From a checkpoint of a small transformer trained on Wikipedia: width 256, normalized queries and keys.
Each number is 50 + 15 x the weight over its row's rms, rounded and kept within 0 to 99. Layers, rows and columns count from 0. The size before them is the row's rms in percent of the matrix's.

# layer 2 MLP down (transposed), 704x256, rms 0.067, rows 19-37, columns 0-127
096:54 37 44 53 42 26 33 77 56 41 52 55 40 23 55 33 48 53 47 43 54 59 63 50 57 64 46 54 51 48 29 33 64 26 50 43 48 46 56 68 62 49 56 22 44 65 30 30 66 17 53 40 54 46 47 18 70 49 35 54 69 56 62 52 44 34 40 53 34 29 28 58 44 46 52 08 44 18 61 78 38 60 66 72 79 20 30 27 38 60 49 72 42 56 48 58 61 45 69 32 73 70 52 36 65 44 57 49 07 41 44 32 55 26 63 48 38 37 43 56 47 50 38 45 55 42 60 30
096:56 48 54 55 65 68 38 49 41 67 39 52 50 60 78 26 17 20 25 41 71 65 58 67 37 46 44 54 62 37 49 49 73 74 51 60 77 51 45 36 61 51 25 33 59 48 53 54 33 69 48 21 60 37 34 45 31 34 74 95 59 48 39 59 22 41 51 42 48 58 72 46 72 52 41 36 59 46 46 42 50 51 37 46 72 52 84 14 58 44 35 45 47 35 46 45 52 46 48 55 75 35 38 62 57 58 34 17 62 62 46 45 43 76 60 56 53 38 23 56 44 31 71 49 28 59 46 58
104:39 66 46 66 27 42 50 32 63 38 51 62 58 45 39 65 21 45 40 55 37 24 83 60 52 36 26 64 65 68 42 55 28 39 76 17 64 62 49 63 38 83 52 58 70 59 49 37 53 62 41 42 30 30 52 45 56 60 59 57 44 81 31 61 27 41 84 36 26 40 69 46 23 65 27 49 46 24 50 27 19 58 79 53 55 34 31 89 39 58 61 41 71 39 49 40 42 46 54 54 49 45 31 32 35 86 64 66 53 58 38 36 58 56 46 62 80 57 68 34 41 42 41 59 58 56 54 18
103:76 45 43 63 44 54 63 67 29 76 22 47 41 49 76 47 20 59 58 19 58 19 71 55 41 57 36 66 31 52 62 85 45 27 48 65 55 49 31 57 73 54 34 26 56 55 55 52 41 43 73 70 47 38 50 62 68 41 57 52 40 48 52 32 52 66 41 65 48 60 69 64 52 24 44 54 38 38 65 41 55 80 44 25 32 57 34 42 59 47 50 55 55 61 42 63 41 57 58 52 54 52 41 61 27 54 76 13 37 51 32 44 72 79 50 24 49 41 40 33 43 35 61 67 77 52 27 86
099:61 54 60 44 61 45 76 53 33 39 51 50 42 41 64 65 40 61 41 64 59 65 54 34 39 39 37 44 43 38 52 67 49 45 58 66 53 54 52 54 26 45 44 68 47 81 75 33 33 42 59 37 82 42 32 68 67 66 40 60 26 29 61 63 45 82 53 62 45 56 39 26 49 34 51 61 43 42 25 41 53 60 49 30 38 47 28 59 40 57 57 32 68 66 52 24 51 63 55 28 70 44 51 57 67 20 25 68 27 42 41 71 45 40 44 40 46 54 48 78 54 73 53 61 75 50 65 77
102:37 63 49 45 26 53 27 67 57 63 34 38 53 53 36 48 62 36 36 45 57 61 41 74 55 44 46 38 44 72 68 61 38 34 64 59 40 50 37 55 72 57 82 53 47 43 54 22 40 37 62 56 40 46 61 43 28 86 67 51 60 15 41 44 30 53 53 44 57 41 49 70 41 86 40 36 23 42 78 44 42 49 56 53 64 43 56 35 49 57 52 49 56 64 50 30 39 66 33 53 55 60 42 45 72 61 32 18 45 71 53 52 50 31 49 62 49 69 55 28 48 42 51 43 46 74 24 31
100:47 58 59 53 51 57 74 58 36 53 54 60 56 24 24 39 58 59 66 18 91 57 38 57 59 03 47 48 30 28 85 44 46 49 56 70 59 46 69 50 52 61 43 38 61 59 60 52 58 50 53 68 67 47 69 56 43 85 65 53 50 45 75 39 20 50 41 40 54 41 47 66 47 63 55 07 55 55 32 47 62 56 56 53 25 39 65 00 68 70 46 62 46 56 51 62 79 51 86 55 17 58 56 51 76 34 36 57 51 42 45 65 52 47 26 66 42 56 41 50 52 36 44 35 46 54 43 70
100:44 58 39 57 58 48 77 38 56 41 34 29 63 65 23 37 66 48 63 67 17 29 63 70 37 24 30 18 61 62 72 61 50 42 46 22 37 66 44 44 53 63 58 37 36 56 38 85 62 51 45 70 46 58 28 37 54 39 44 40 42 48 36 45 67 31 51 27 64 42 29 37 59 26 50 51 59 28 38 48 41 33 46 61 37 53 79 00 64 57 48 49 58 72 58 47 60 56 54 41 52 56 21 54 31 53 75 41 53 40 60 68 30 56 38 52 37 30 59 57 81 74 46 43 62 36 35 47
098:51 42 48 57 63 73 65 65 38 54 50 45 57 46 52 77 41 46 39 53 40 41 31 39 46 63 59 59 04 47 59 49 48 59 46 61 49 36 37 32 62 32 58 51 61 68 73 36 34 65 56 55 40 66 89 28 38 38 45 61 20 50 31 56 58 41 32 33 57 39 45 65 62 45 50 34 37 60 66 35 59 49 32 56 35 50 31 99 41 63 27 37 56 38 46 62 42 45 65 56 22 88 50 50 40 59 44 45 56 37 24 86 86 45 42 88 27 54 54 39 55 21 31 55 45 53 55 41
094:75 25 55 33 37 39 58 49 46 52 18 46 22 50 64 44 50 46 38 20 23 37 60 43 47 62 32 34 67 59 34 56 56 28 56 52 60 56 47 54 56 70 47 57 35 45 71 58 72 53 66 53 14 42 68 30 58 55 66 50 55 48 46 47 45 68 40 64 38 46 33 39 62 57 70 45 33 56 65 36 52 52 56 27 42 58 54 28 39 62 65 45 50 59 64 77 72 50 63 48 15 39 53 52 77 79 31 82 30 49 15 63 26 49 68 10 38 74 56 57 35 37 73 74 61 34 55 57
098:00 45 48 37 61 81 49 49 57 73 69 56 32 63 49 60 50 85 54 37 64 34 36 59 49 73 62 64 38 53 63 45 55 50 37 48 65 63 55 39 30 52 81 53 61 38 70 70 59 33 40 46 63 53 67 84 29 53 70 58 53 71 51 72 36 61 62 33 49 69 34 69 61 54 44 62 53 55 52 30 70 46 33 64 38 60 47 82 52 43 35 35 25 63 76 50 53 65 41 41 32 37 61 43 26 49 58 35 55 53 71 38 60 71 64 47 71 71 44 50 63 55 54 43 57 35 57 32
096:58 44 62 50 43 48 43 33 46 52 36 68 59 55 57 49 75 46 50 49 56 51 26 54 62 40 55 50 48 47 47 47 70 39 25 46 53 55 84 48 56 85 66 40 60 30 66 64 51 48 37 80 52 64 17 60 68 44 57 48 67 60 86 54 41 47 59 34 66 34 39 46 50 53 56 40 50 55 55 45 42 66 35 30 49 55 57 00 47 49 59 37 40 47 45 53 66 73 54 45 24 59 53 57 55 35 25 44 57 38 65 59 63 70 40 43 75 28 44 66 74 46 30 43 41 32 44 40
102:69 46 57 48 64 64 35 67 40 38 68 27 53 28 55 62 68 70 49 36 51 81 32 42 41 99 58 54 42 37 55 56 52 66 47 59 49 51 59 40 67 48 67 44 46 29 51 70 48 43 53 54 60 32 73 55 31 54 77 51 68 29 48 39 34 67 48 42 46 49 43 65 25 53 42 48 28 49 55 64 62 51 79 51 56 64 36 65 40 65 59 53 63 54 45 34 49 55 51 57 29 69 54 53 60 60 43 56 48 75 39 66 36 59 66 63 58 24 36 55 40 46 62 28 50 35 33 68
101:60 37 56 80 51 65 67 66 72 52 69 33 57 58 24 52 57 32 35 65 46 58 35 35 49 57 81 46 51 58 57 61 37 71 53 55 23 46 61 36 50 42 45 46 59 25 80 57 53 80 46 33 71 42 76 57 32 83 63 51 49 62 27 17 39 51 35 71 42 63 68 63 67 55 20 38 48 64 54 73 47 44 37 49 57 39 60 96 05 48 55 68 45 73 62 55 50 39 60 61 31 32 33 71 39 54 43 71 48 50 59 60 39 38 69 59 53 55 41 31 68 42 59 66 79 54 47 63
104:45 52 57 39 65 57 50 91 32 50 49 45 76 58 41 52 65 61 68 51 51 32 68 61 39 54 58 60 67 75 33 31 58 50 76 51 14 49 15 57 41 66 42 64 66 58 35 10 67 43 48 54 68 54 56 28 41 21 49 75 78 41 24 66 68 42 58 56 57 36 49 22 61 25 69 67 30 51 44 43 58 58 62 74 58 48 66 03 48 62 67 53 51 65 51 34 53 47 42 42 63 49 47 45 52 78 47 90 60 37 39 28 59 67 69 46 75 61 36 27 63 52 08 59 51 54 57 12
101:64 57 58 54 38 52 60 42 68 45 59 25 41 32 70 62 63 37 02 70 52 37 49 68 58 81 20 38 29 62 67 47 41 53 71 20 43 48 50 40 29 48 30 55 53 17 59 46 45 57 32 30 24 47 73 48 45 77 63 85 51 70 47 36 33 54 65 46 52 35 33 71 81 65 57 46 38 62 24 53 72 48 56 49 54 53 13 72 70 59 67 50 37 38 56 48 51 20 62 51 83 36 45 54 34 39 29 47 47 52 58 52 48 54 31 47 42 47 46 81 35 38 41 64 39 42 37 53
105:40 24 56 32 24 30 72 64 56 41 28 50 43 30 60 45 60 67 20 46 60 60 73 41 54 61 52 53 79 41 55 44 48 50 28 75 57 59 60 57 61 31 57 76 61 58 47 29 45 23 51 82 41 54 55 34 51 54 70 55 57 55 64 49 39 70 68 70 72 53 68 75 54 68 59 18 37 70 48 53 39 54 59 37 49 54 27 88 51 62 82 65 55 49 54 44 51 47 47 39 63 72 48 41 47 73 48 49 32 47 27 58 55 49 39 53 40 35 74 32 51 50 49 29 47 52 69 66
098:61 45 32 66 58 44 47 43 57 73 99 69 80 32 21 34 66 29 44 37 69 55 71 61 43 61 45 42 39 52 73 76 35 33 63 52 44 52 24 59 41 45 66 12 72 61 53 45 49 66 41 43 45 59 43 14 52 50 29 52 34 59 32 80 62 31 04 35 35 52 53 56 31 57 47 68 47 39 39 45 60 52 52 29 39 35 67 44 40 57 45 52 54 36 56 39 45 31 38 46 20 54 49 41 32 56 58 46 30 42 70 38 43 52 38 51 43 31 49 37 46 45 50 64 55 61 35 46
100:54 37 59 50 52 43 82 30 35 45 50 27 38 26 43 61 27 24 16 30 62 58 46 46 47 35 64 72 29 60 34 58 36 67 43 52 68 22 24 77 52 50 58 45 54 48 43 59 48 39 69 78 73 68 72 39 51 58 54 51 56 57 57 62 24 56 72 55 56 63 46 44 22 39 42 33 21 55 53 46 51 33 43 34 43 53 34 62 42 45 75 51 36 21 47 41 48 43 31 54 72 71 42 45 57 51 38 52 46 61 37 42 69 57 53 60 34 50 43 57 52 44 52 97 58 51 46 64
# layer 2 MLP gate, 704x256, rms 0.0497, rows 20-37, columns 0-127
101:62 71 58 36 53 44 59 51 57 51 82 24 67 10 34 74 62 60 38 68 54 27 34 47 53 63 38 42 43 40 65 40 31 36 33 51 53 64 50 36 37 47 47 26 58 35 55 50 65 55 76 34 51 39 71 41 55 62 72 48 37 78 53 40 44 42 22 43 34 39 40 54 32 48 21 45 28 46 56 43 48 59 73 38 59 44 62 62 18 45 33 43 45 54 79 54 23 33 43 49 53 49 56 49 31 20 70 59 24 60 33 31 49 40 60 36 54 58 45 57 55 59 54 32 44 64 71 34
100:46 62 58 29 57 52 63 59 34 52 47 58 45 76 37 58 53 66 53 52 48 35 60 39 66 29 62 60 19 67 55 44 30 40 50 76 61 31 48 53 40 37 54 44 33 45 51 61 28 51 69 48 65 52 46 39 58 54 50 57 54 27 65 56 73 73 45 64 54 68 28 52 66 42 73 63 40 52 15 67 31 46 21 64 40 51 38 34 63 48 32 81 63 35 37 80 74 43 43 25 71 46 52 67 65 57 57 84 54 56 49 56 42 59 48 40 39 66 33 23 48 61 49 49 77 35 44 54
102:62 38 59 12 80 63 87 60 71 76 78 43 36 53 59 30 54 53 42 37 65 35 59 62 53 65 56 43 64 47 56 62 33 28 49 65 24 62 71 47 37 37 39 26 42 40 53 73 57 54 81 23 46 44 45 56 63 30 46 54 60 49 20 78 60 46 33 45 77 52 69 67 35 52 44 44 34 45 57 70 39 71 46 52 55 42 41 61 42 83 45 32 82 41 37 35 54 19 47 43 25 40 56 43 33 51 44 46 84 63 69 48 45 39 57 47 42 55 30 44 31 33 74 67 47 41 67 73
098:50 27 57 61 41 45 48 58 51 46 60 32 58 50 21 40 45 49 44 40 63 56 64 47 44 48 72 45 12 60 65 34 41 63 44 33 58 61 67 44 39 67 53 62 32 54 56 36 44 52 20 51 11 66 38 47 56 63 50 36 41 36 58 40 69 45 56 39 30 64 59 63 53 44 51 40 69 65 39 45 58 16 47 66 42 78 74 50 73 87 19 56 82 26 64 47 58 91 46 57 56 42 49 75 46 72 30 27 73 70 60 29 57 47 60 69 10 48 41 61 32 60 51 48 54 66 59 31
102:45 60 83 18 67 53 61 52 45 41 41 41 77 63 33 39 61 29 51 15 47 39 48 45 51 45 53 65 26 71 79 46 47 57 57 59 54 42 64 71 38 48 42 40 63 68 69 53 31 52 49 56 31 62 56 38 64 57 39 34 60 42 39 53 48 59 54 37 38 51 48 30 56 41 22 65 64 12 69 25 72 11 51 74 63 59 70 30 62 69 30 55 57 53 46 60 62 34 44 53 76 62 50 52 65 47 42 56 42 48 41 53 60 56 45 30 62 51 51 46 48 46 34 58 25 57 46 64
099:64 48 37 70 56 55 55 48 43 50 72 45 38 11 28 41 45 50 35 64 37 84 48 71 65 85 43 40 58 55 54 32 38 28 38 44 76 60 45 59 52 59 44 39 41 49 49 38 29 23 49 39 18 44 54 41 53 27 78 50 57 63 38 43 71 49 45 36 32 51 45 31 29 51 78 53 39 33 38 58 46 57 49 66 34 34 59 58 46 34 54 47 66 60 35 57 47 50 39 60 69 33 42 64 48 66 70 56 31 55 65 58 49 60 52 41 27 64 52 64 45 46 45 39 41 50 36 48
099:50 68 37 58 63 42 35 53 60 56 43 44 47 32 35 84 50 33 69 45 35 34 73 52 48 36 49 35 32 31 49 60 85 63 62 51 47 62 71 54 53 59 65 57 39 59 70 46 36 35 38 38 44 43 62 72 66 80 64 19 29 51 79 39 47 43 59 33 34 52 13 11 54 59 66 42 54 62 41 44 43 39 46 39 63 64 35 43 48 61 32 52 60 39 52 58 46 49 62 56 80 55 38 58 52 52 76 41 54 41 49 36 35 36 33 58 54 61 50 68 57 22 34 69 44 76 28 76
095:31 39 48 37 71 28 57 47 24 23 33 45 95 47 78 48 23 67 47 34 42 12 23 72 74 36 37 49 77 23 61 43 45 27 39 40 48 41 62 35 33 66 38 44 52 29 57 34 75 56 62 66 59 54 58 55 65 52 45 21 77 34 41 48 52 36 62 48 40 75 72 25 59 63 38 39 69 47 31 71 37 54 45 66 44 66 39 44 34 39 45 54 63 71 38 39 38 31 33 39 54 83 53 53 40 44 15 62 62 30 75 53 54 53 42 69 49 37 46 67 30 50 56 51 53 44 54 57
100:31 17 69 26 63 73 27 42 25 60 38 54 84 56 68 56 31 43 33 39 40 61 67 24 50 74 68 42 53 57 41 55 32 65 62 52 49 44 41 47 41 46 60 53 36 45 49 49 28 43 64 64 54 49 58 70 35 72 59 62 54 40 43 63 26 62 41 32 52 83 52 37 82 34 69 56 46 67 38 15 76 57 52 38 48 51 45 43 32 19 50 47 26 56 60 55 49 36 43 65 50 59 58 23 56 31 62 70 24 57 63 38 61 55 68 35 69 63 52 45 30 28 48 81 47 42 43 29
099:46 34 68 61 74 47 78 44 23 53 53 57 54 34 49 43 65 48 43 49 36 45 65 65 60 26 63 32 52 52 36 58 62 65 43 59 51 42 72 29 56 66 67 35 69 47 79 50 44 76 46 68 37 52 32 61 47 39 57 64 47 44 45 51 38 41 32 62 33 49 38 51 45 55 53 05 22 39 72 58 82 38 54 31 69 83 50 48 55 50 55 41 99 62 49 52 55 26 43 40 50 70 46 71 33 26 37 62 37 31 38 44 51 36 32 32 37 53 62 52 68 43 31 70 52 62 48 66
095:38 41 70 31 52 73 56 35 36 49 54 79 38 45 46 48 69 46 64 62 42 76 53 66 42 67 62 74 70 53 88 26 63 25 17 69 56 48 51 58 56 61 54 46 49 72 77 36 68 47 35 66 49 56 50 58 25 40 60 51 45 54 36 53 46 47 45 48 29 36 66 40 60 54 63 38 47 16 72 61 35 65 62 22 74 61 30 30 54 32 63 53 65 59 37 71 30 72 39 64 66 39 39 53 39 69 26 52 54 21 60 78 72 48 60 54 44 64 61 57 33 51 50 37 47 37 47 41
105:54 39 41 66 63 51 80 07 46 64 66 42 48 54 44 50 35 39 43 43 64 42 34 47 71 51 71 26 48 14 49 58 40 71 41 45 15 29 39 67 54 52 52 41 42 33 63 53 54 45 63 24 41 84 61 60 44 57 35 16 64 67 50 57 58 72 58 56 39 39 39 43 56 42 59 63 49 58 38 76 21 47 33 61 46 42 64 59 57 27 55 60 33 45 46 57 61 37 44 58 40 35 47 46 54 32 47 71 42 41 61 68 57 27 41 33 65 38 64 55 44 23 41 71 41 42 39 56
101:29 81 67 22 26 52 45 38 36 37 49 32 66 85 61 34 56 55 43 61 60 39 59 47 29 40 22 76 40 50 28 53 45 39 48 21 69 45 60 47 43 45 43 52 51 46 59 43 62 22 34 78 26 60 39 62 68 27 41 54 44 48 49 77 70 70 35 45 71 39 56 55 45 38 44 55 38 41 48 78 49 82 59 49 54 75 37 45 43 48 62 68 36 53 48 57 39 19 53 52 48 74 64 26 54 59 48 46 40 69 41 40 49 39 58 47 61 54 43 25 69 39 43 44 33 48 28 56
110:80 69 34 41 36 71 37 73 50 58 47 81 45 56 56 57 64 63 55 42 52 58 68 41 42 54 26 40 49 44 51 74 44 67 62 46 62 67 29 74 39 50 44 33 67 94 45 39 50 81 41 41 38 40 34 43 69 55 42 59 60 56 43 34 24 81 54 53 40 50 39 25 52 36 33 32 51 46 52 19 45 37 69 44 45 57 25 74 68 33 49 25 72 33 68 58 49 63 56 61 32 55 41 59 44 41 15 50 26 69 67 61 47 38 78 71 44 46 58 50 47 96 66 69 56 55 32 77
098:37 46 53 47 37 54 35 44 44 35 41 23 24 70 62 69 49 67 72 26 57 50 28 49 41 48 41 74 45 53 69 28 61 75 20 48 41 31 81 55 61 69 22 40 62 48 60 60 56 45 35 61 47 72 41 40 64 19 44 56 66 66 58 68 57 31 55 39 60 47 45 41 35 66 66 44 58 75 51 48 44 32 73 59 60 73 60 46 58 74 61 38 54 71 51 82 48 23 50 42 64 54 48 54 73 37 30 77 49 71 56 29 61 48 48 95 63 62 82 19 42 60 74 49 15 44 56 52
104:49 58 48 07 55 58 49 39 50 58 48 78 58 29 32 41 16 28 76 83 42 44 61 54 21 58 37 42 32 35 58 80 49 44 68 72 58 41 83 32 51 40 37 55 62 17 39 62 19 65 26 62 63 34 32 86 45 43 71 55 41 54 55 09 46 69 60 41 62 58 41 59 45 67 44 47 32 63 37 40 50 61 50 47 73 53 53 26 36 55 48 50 50 44 67 55 56 13 55 48 20 63 41 68 45 30 57 76 26 67 60 54 72 60 30 59 41 61 46 45 53 73 37 53 79 77 62 65
099:58 69 73 30 65 60 40 35 35 56 48 46 37 43 48 73 63 41 47 41 55 63 33 36 78 83 68 53 57 41 37 33 32 56 46 30 32 47 21 33 57 31 58 72 60 46 78 78 35 57 60 52 36 59 70 38 42 41 70 32 72 27 53 30 57 90 48 59 70 40 50 39 78 71 70 62 47 60 50 47 39 43 59 59 31 40 71 57 55 52 64 51 42 55 51 11 38 46 64 27 34 33 30 66 73 42 64 66 55 60 58 65 40 79 56 75 59 42 28 37 83 63 58 83 59 51 62 27
102:42 41 52 33 38 86 35 39 48 42 44 32 38 36 42 45 55 55 42 35 46 47 38 39 53 51 59 44 35 30 45 77 41 45 39 38 62 42 34 35 66 49 46 81 50 35 46 47 66 36 76 62 22 56 66 46 36 49 13 22 41 56 71 59 52 51 55 44 43 65 60 48 44 33 43 46 19 47 70 46 36 77 34 56 59 40 40 30 33 64 62 58 36 59 28 51 34 52 77 53 72 49 13 29 41 33 33 71 55 42 67 46 52 41 63 50 23 49 72 47 36 49 29 77 43 68 64 75
# layer 2 MLP up, 704x256, rms 0.0484, rows 20-37, columns 0-127
097:50 65 52 65 49 77 54 47 25 29 58 50 36 55 57 34 60 56 39 53 27 38 45 76 50 75 58 43 37 58 66 31 44 69 53 35 46 57 57 24 67 77 58 44 44 52 99 60 52 43 45 45 53 66 73 29 06 65 41 45 25 48 43 58 88 47 64 51 50 67 46 38 54 47 39 62 45 56 53 55 25 75 41 42 59 80 58 44 65 47 81 41 23 66 65 51 72 55 41 24 63 37 53 62 51 74 44 37 22 59 65 43 42 64 31 59 55 62 52 48 35 56 01 66 56 37 61 49
099:58 48 42 66 47 43 53 45 57 69 60 74 51 59 42 70 52 72 61 31 26 23 76 46 55 23 59 62 71 39 70 38 34 68 29 40 34 13 44 46 64 39 62 46 52 77 53 73 30 48 74 56 41 58 64 57 56 28 55 59 67 40 56 47 37 53 50 47 49 62 39 63 35 55 26 35 43 31 72 40 40 45 47 57 38 52 63 69 15 63 53 40 41 57 37 35 46 30 35 37 52 57 42 79 46 40 46 48 44 14 34 22 46 59 27 68 24 63 51 19 54 67 56 57 83 56 61 24
101:58 63 89 33 48 53 48 60 52 68 55 34 45 69 68 53 33 44 38 86 46 37 44 15 48 52 60 45 73 40 27 53 30 88 64 66 52 38 31 49 35 52 52 46 77 29 35 51 41 75 69 41 50 70 44 77 39 56 53 43 42 70 74 50 57 94 22 46 64 48 56 78 44 43 52 74 47 31 47 46 54 58 66 79 87 37 74 49 62 46 51 66 53 54 49 60 34 59 38 61 73 47 28 72 55 56 27 59 49 66 40 52 39 57 49 47 48 29 44 56 45 56 16 22 51 51 47 53
096:51 68 58 60 26 58 38 67 48 72 35 42 33 56 24 28 38 45 48 54 73 54 60 40 42 73 37 37 42 39 60 70 44 66 46 47 26 67 58 38 68 36 77 64 40 65 34 72 48 72 18 73 56 54 57 45 64 52 56 61 56 66 57 47 50 61 41 58 55 61 48 45 39 36 47 99 38 40 63 34 38 37 44 77 67 71 35 48 72 38 84 46 49 53 89 77 57 89 16 64 58 30 29 41 71 50 62 46 43 51 47 49 37 67 17 60 49 44 70 59 58 17 30 21 59 78 43 76
099:62 56 82 52 63 54 96 39 56 46 25 60 53 65 48 38 53 79 67 72 49 55 64 73 79 27 32 49 45 50 54 42 50 51 61 47 32 81 48 47 48 48 51 33 62 56 34 43 52 62 67 41 33 46 67 69 47 22 60 46 27 41 57 57 54 45 37 83 45 62 72 57 74 58 58 43 39 60 32 59 44 41 59 70 37 41 57 58 66 30 67 47 17 49 63 61 59 22 70 47 60 29 69 51 55 68 32 56 53 26 43 60 42 92 25 65 73 25 50 57 65 57 36 48 46 23 61 33
099:48 27 51 51 68 41 34 73 66 52 65 84 37 65 54 61 84 57 59 56 41 45 59 48 27 81 67 42 46 48 59 74 58 60 38 19 36 58 41 55 68 66 63 38 41 70 35 62 24 72 31 62 47 83 33 47 40 41 44 49 34 25 50 61 58 57 44 44 55 50 17 66 39 33 29 33 60 51 71 52 45 69 50 45 48 56 29 65 31 62 41 44 54 36 83 39 47 40 33 60 38 55 35 38 71 60 48 10 56 75 63 46 44 14 47 58 54 52 60 49 49 54 70 63 32 69 62 44
101:32 48 22 39 66 63 58 46 38 58 56 57 49 63 56 28 37 72 31 43 73 51 22 23 43 59 88 50 46 61 50 50 44 54 70 66 60 40 18 61 66 39 44 41 51 53 63 63 35 71 32 57 45 55 33 52 49 54 48 39 46 54 44 61 56 68 72 33 60 37 58 45 65 54 48 43 79 49 61 38 49 26 38 45 57 56 39 52 51 33 73 48 29 65 51 42 55 30 73 63 62 51 61 75 29 81 28 83 46 81 52 21 76 66 34 70 45 52 26 44 57 40 44 29 58 37 41 38
097:55 63 39 21 44 46 37 41 80 30 50 45 51 37 34 61 17 64 84 42 45 68 57 22 46 45 58 35 78 36 13 43 58 63 42 74 44 57 58 33 79 74 63 68 53 59 48 40 36 48 68 73 45 58 39 55 53 47 55 77 67 62 40 55 20 51 73 46 50 43 36 30 56 75 23 50 51 36 74 54 40 33 35 53 68 55 44 54 65 53 56 45 33 55 31 54 54 72 59 64 41 54 47 26 54 47 35 43 41 47 26 40 91 73 47 14 40 61 41 54 26 75 47 55 36 50 72 26
099:46 65 25 62 48 31 58 72 28 72 65 36 52 45 58 53 38 59 72 63 65 57 48 45 35 39 61 91 54 31 80 50 45 49 68 68 52 30 47 65 67 39 61 63 38 61 36 59 41 83 43 40 35 57 36 42 31 35 46 49 42 39 73 51 42 42 51 49 39 23 50 53 41 38 44 53 46 50 67 73 24 41 58 68 22 56 38 27 67 46 73 42 17 71 40 38 67 40 71 30 60 63 70 48 38 44 46 47 73 66 57 48 37 52 39 66 58 57 64 22 50 41 27 52 33 63 54 58
101:65 45 73 61 45 22 71 71 49 36 59 66 42 38 44 22 41 85 49 61 56 38 62 75 22 37 24 66 62 39 23 70 54 62 39 58 54 51 57 56 63 46 45 54 30 55 48 36 70 45 60 58 22 23 50 36 56 53 22 61 29 63 59 29 50 59 71 78 53 54 35 31 42 63 67 33 70 57 53 55 55 55 56 29 72 65 44 57 17 71 44 15 47 33 48 30 53 45 44 67 57 44 45 42 27 56 42 76 65 23 48 48 53 69 65 54 29 50 26 30 81 38 46 49 27 41 42 36
096:60 35 62 51 51 48 29 35 69 49 53 51 49 39 42 54 33 51 52 86 61 46 47 50 30 52 66 45 62 71 60 52 78 42 43 36 50 24 46 65 66 57 74 61 43 31 64 55 46 17 76 59 54 67 23 48 76 53 52 54 62 45 32 48 34 42 37 67 45 39 31 30 56 60 64 66 20 38 48 45 22 54 32 61 56 42 68 40 44 57 52 39 32 54 43 44 54 71 57 42 65 42 55 41 52 49 54 50 70 54 83 39 44 36 50 47 65 66 44 12 67 74 67 62 56 40 36 64
103:27 67 41 38 44 44 50 23 78 62 55 27 50 35 63 50 68 63 85 48 49 57 75 67 46 30 37 43 53 62 32 59 60 43 30 37 66 81 54 57 44 78 64 80 72 65 41 34 44 34 68 66 49 47 68 24 46 21 34 69 35 61 35 66 57 43 40 53 27 62 20 58 60 76 43 53 21 58 62 46 32 54 56 74 57 63 65 40 49 32 43 22 94 57 53 57 50 32 53 39 41 21 37 33 59 41 78 33 62 41 54 69 52 42 47 35 55 42 33 75 46 70 31 57 57 76 43 35
100:48 40 52 35 48 37 34 39 48 49 60 75 56 25 27 33 56 71 58 29 33 62 57 42 37 40 71 74 53 52 63 45 28 43 43 39 79 45 60 44 78 46 68 44 49 57 50 65 44 34 79 54 27 60 54 41 60 56 44 23 82 31 43 46 44 70 60 41 20 53 55 44 19 46 24 55 51 57 58 68 53 67 44 51 50 28 30 61 45 66 42 54 32 40 32 46 29 72 16 53 51 53 47 76 66 47 49 50 47 29 68 58 40 68 23 71 45 58 57 35 57 46 66 57 30 21 35 30
106:34 40 29 55 55 22 24 51 38 67 59 29 59 21 61 47 35 51 50 59 64 45 63 45 62 47 68 48 57 21 57 65 50 41 37 35 60 55 68 58 74 50 28 61 50 45 67 29 00 53 44 61 59 71 69 37 22 60 57 72 54 59 41 63 13 50 48 55 64 37 40 51 65 29 44 69 57 73 59 64 37 57 57 37 58 28 65 75 55 81 62 57 62 32 46 71 82 46 61 74 61 59 57 72 33 51 39 25 42 56 42 67 58 65 46 29 53 30 51 52 31 56 65 40 38 08 44 58
101:54 67 47 19 72 50 43 63 56 58 31 24 58 60 45 60 24 38 48 36 37 44 29 71 74 41 54 56 48 58 41 16 69 44 36 57 51 29 75 45 32 54 53 60 30 57 44 65 77 59 30 50 53 81 64 49 76 55 42 16 38 63 21 45 30 39 41 43 47 54 56 63 79 41 33 79 44 54 92 43 50 38 72 67 58 29 59 55 48 50 40 68 35 63 66 61 61 79 49 47 50 35 44 51 50 39 44 52 46 49 42 58 52 58 62 49 58 48 37 39 29 60 83 48 42 41 26 47
104:52 50 31 50 57 58 53 66 54 42 47 47 37 39 44 59 37 41 29 39 60 43 62 72 55 44 54 44 58 64 48 37 72 64 23 72 39 85 70 52 75 31 69 25 53 54 32 57 63 50 48 72 66 65 39 41 59 61 62 08 61 43 58 55 84 49 51 63 42 44 50 48 52 77 52 51 60 52 48 16 12 47 37 70 43 44 58 42 30 26 54 52 81 59 40 52 74 25 67 51 53 51 37 52 63 45 52 64 39 31 51 52 52 63 60 66 41 26 55 49 42 33 43 46 56 48 60 64
097:45 80 79 56 44 75 52 41 35 39 40 48 50 39 58 41 51 48 71 62 49 48 64 42 80 25 60 25 73 40 76 50 36 65 23 35 34 52 46 57 65 41 31 65 54 35 54 36 55 66 47 73 53 25 50 46 46 10 35 34 67 57 44 48 37 36 58 58 40 74 44 53 42 80 62 62 31 91 61 53 71 51 62 55 88 51 37 54 44 50 66 65 63 33 78 49 46 44 49 28 68 52 38 58 49 54 45 48 63 37 28 38 65 64 49 58 60 62 31 29 59 49 50 38 43 46 38 61
102:49 37 46 63 32 41 35 27 41 38 15 33 23 28 60 57 51 51 34 50 37 85 57 71 29 36 76 58 62 21 31 39 52 49 28 64 44 14 54 69 48 39 28 78 51 25 36 49 75 70 59 53 47 37 44 59 61 32 70 56 54 58 46 75 37 35 28 16 62 66 67 14 57 81 52 54 55 58 56 56 78 64 28 71 42 44 58 45 54 41 55 74 24 33 52 76 38 57 43 51 30 41 37 43 49 31 52 63 59 53 45 60 36 63 44 41 48 43 65 53 58 18 49 48 46 41 44 74